python train.py --norm_place="pre" --attn_scale=0.177 --tie_word_embeddings=true --init_std_qkv=0.0157 --init_std_o=0.00351 --init_std_up=0.0157 --optimizer="adamw" --lr_head=0.00618 --max_grad_norm=1.0 --max_seq_len=512 --doc_mask=true
Each number is 500 + 40 x the weight over the matrix's rms, rounded and kept within 0 to 999. Layers, rows and columns count from 0. Numbers have three digits each.

# up: layer 5 MLP up, 640x160, rms 0.167, rows 182-190, columns 0-159
# down: layer 5 MLP down (transposed), 640x160, rms 0.144, rows 182-189, columns 0-159
up182:511460443477491470489515475490527525517534543469536532510570462514507564426572492486552435526434504495509464458522451496468438521472492492564474462489493478456528542557539489496598456505461498583495550509428489533521524471527480470514474427476494527470505415439444573540494463468545570415484437430575473554562487508540619487485491548520504581470435513483506551477482458538526461493550421479496518513479461501519507536563500520480452466496563536448490518455490438493583460523414494
down182:490483470575505452589505553542443481539650533579495537411438480480486461460494547408492416574472507529509502553531480507553551485566490474562494482513422489539431461502416505537428477465451470545580514625475492493568477506488461491479485450587450547514559509506513499472632516516556455447457504516502547463497493501409515509390499580517470423466483490500507525541511465481482490580526484519481511534581541513453405467433485511559542497502490487479552489529506459538511595526472475
up183:486540599507498511439492424514494483415483499508525464506476482486450480467544442578494550502484477586547464499458502451430487496518507454511485488504500469526465484481570445512520514505487556463533496482487564458521556451504488555495492520526505462488447450529577547486476486488456460539468524473504524521506490495464502586444509490535520556444482524429539564531487567560495523408484543525484483575531484500536453540548508471517545420560449529571505474458448523473399495460539491
down183:500589514511518502466528530510430505442496524557481491540522470491510506403458562413553508510483535510509465425442499563557443515585483517512510529465431478512490456494558525516451442548451519567436477516473529546504398464529517505540454495570487554547468533516514473478447566550480565542480496497466463445554439537512454485506511524541515516516534490577517512519461479433523443533506561572551449463513446525527446491468486543552529511521517507409584529476518552623459477527547513
up184:487439522496473460514480471539458452478565560503475515455504449432473518500536485498493489504521497558503521486507497492486505482484533518562463474503427514504518494497511508420514474495454495493568507519492581526502469498539541447531552518508504525495508462495465533519524499464475531479493552452541486500500489473481507479527499554500479493496462511455480522540540574447513533520497497499517434511472506493532464515522478512450480497492479521473498506512482505510546484479479483
down184:502525453520514457505483504473488504528498481534489518504515500527514504505511478479509486478479527501495517487490488465504501514526470484467489539498503491501535487495514521517505516484522556501472480508517496523479512488502496484552500514502471488455473528482522464471486500512518479494487449511528515475491471511534477504530506475477471522522480485534525462494522428466489486484475505494504460488472492475484504494503510470538505518519455468517532492483505506467518517531502498
up185:486412482410511459489510476531414491545530466448463538532524433505404458535505467496513500511516509557550561498470434530530484432489543561500533457532570540528510508563499533515435442511503444559507435514534472619551496492469575553463455549429466663460513450521588543465548451451502559420589531470470551549509473544443497461536470461494537453502545478485505517468432503476469524415519502554505448480584511440501475455438447500490533506482430473518404520505472424499490459488490487
down185:491468419459403497535483551480602461544484464515536518504522548487595479456535573495543498503516501530469552505475491572498573443470496498453486464459491446426573441510505461531491506513450537531493539616573573470508449529430478495539505484437538545488436508495566454455547511507475443539540500529465534391457429544457549576431521513525449547553540498533551515399500437547492480421473520556530563502492419473555409480473448501527544483582456464526480423462523538497565465561640465
up186:547502535462456540585542467494528462467383518500527454544425492464561474457465501488439518522497494439580554519471470427389519511422477487500484479544526491521524521480481531515554518495437502492473574509489560427451460500506419486505534475559446476530482483569500531541477500483490538500469445549507420531495480505451548468482494512507504506569466538444481532490529562450466498518552484493388489512499529492508490534555544522535479432488479586557493524533449499541471484547489480
down186:551510424526476486485488444496498454566535494478462491518447519419492535533426521530512464524509501524390469505571482513420566542480481521504476448567461516449504513469487473518554541440551462536494422464553439499566501508524397486527504440466402500542535458544532473450540537520503477472454550525490571529426466535486483564556471553459507419374479528543484494540409481507466524561508455502508473553544485490459517489385552479540544485552468511485473516504492487533520477500513510
up187:522456625503454498432471480501587465537497490545479520522535559498521446467496521587434549488543500525507438485452470439466512493485464516428469526546568528512456493472587452524578519458492519508509415471548551532529523563474417515496515592518547525478605504464538540465552510526547530567490534601453396508409466493505465446496433507441518524547464524502492513470496494458514481488543539510427478501541394580525494555523493552478434522508522524514551495505420494459553505473520486
down187:398468483589516476468476453441402501482495481543548488436522455515467467482413473482546516510481463443495612530486508504527509442511506458516472479508434554482448459472566521504471530577434438398502583462468493482563527497516504451480456545453530521556477510482455490618481504526451511472546504487530510483532460528526491449542574503588435431562497623383523498493615521451509576574445570491526540493490550458456496594465596525493506480504422520568461454482531524570466541585518496
up188:443470576486457506497481456546525460507498569492530474537481498499522520476548469508480542527539503572520502539485494508448491501520514548484537476547517501514475508511527511539510529493478551509491555502494535471456451553509445540530501512579410513484497481511525550448503427510473427404497550561493503537478428459519502439534522499530503498445556463424584520482491521457502552474455493489494480479524397489527560498559509496497518419467469558535466530476487461479520496448454494
down188:468480577573484556466522516508564499446465450485483412463511492538575471540546441549509493453493547460535501430406496504489428504541497547472476485488552531552454456537483474514463547552492449435552443415445562499550537522483445546483484459520476491466414468600538425521513500501502480524522460472428591519501482541486508540423489466526448525540558526536506445515498433487554558478514573541507531532469528522478493446551508497530486502473422509589480530459487477559459523520554454
up189:453499520544524540531484480489545499434591536533521481496481574493479492498521478518468533487436509466567508556478503506529528531540526443549496463419494517521477497462518418522484509463448506551433548563517574469528481537546609541483519476441474496488545487467464456555503505456489380495575524479469567518455484527506558426662484510419502579435507443485485552391489522461550475535505498563466457450507523499533611447562578401480549519413483485535436440513422562507538436550444530
down189:525496451454497535507491537508478557549490449524481565517503535479555557518482591571508443466509518458517617421459536503516477525489489478494456491566530463462531538445457402573453471463481484560420461427519545533506588416449467486470503512555424539489528481497532571491484524519483456520482547531433492503513472527549512598553469474479485464518438504641437515561412546458485569485590513481406532439561515567493490522485409427485508471479590375368527600539469506446581541566470497
up190:478567495544506476451502537486564475492514464505519488496443586555529492493593342535478491514538496446514464567556552550456467529505535474463521479456521440565423538527559442536407458427613496493479468552496519602536468493473504566546523561445488550454568456526497556462485494532525464502506592507505459526499482514514511412494447488475576590477505428535523490443446508492515519470432564488476421501565458523519462485469537527571509445486485440621504517503477541432479517549475503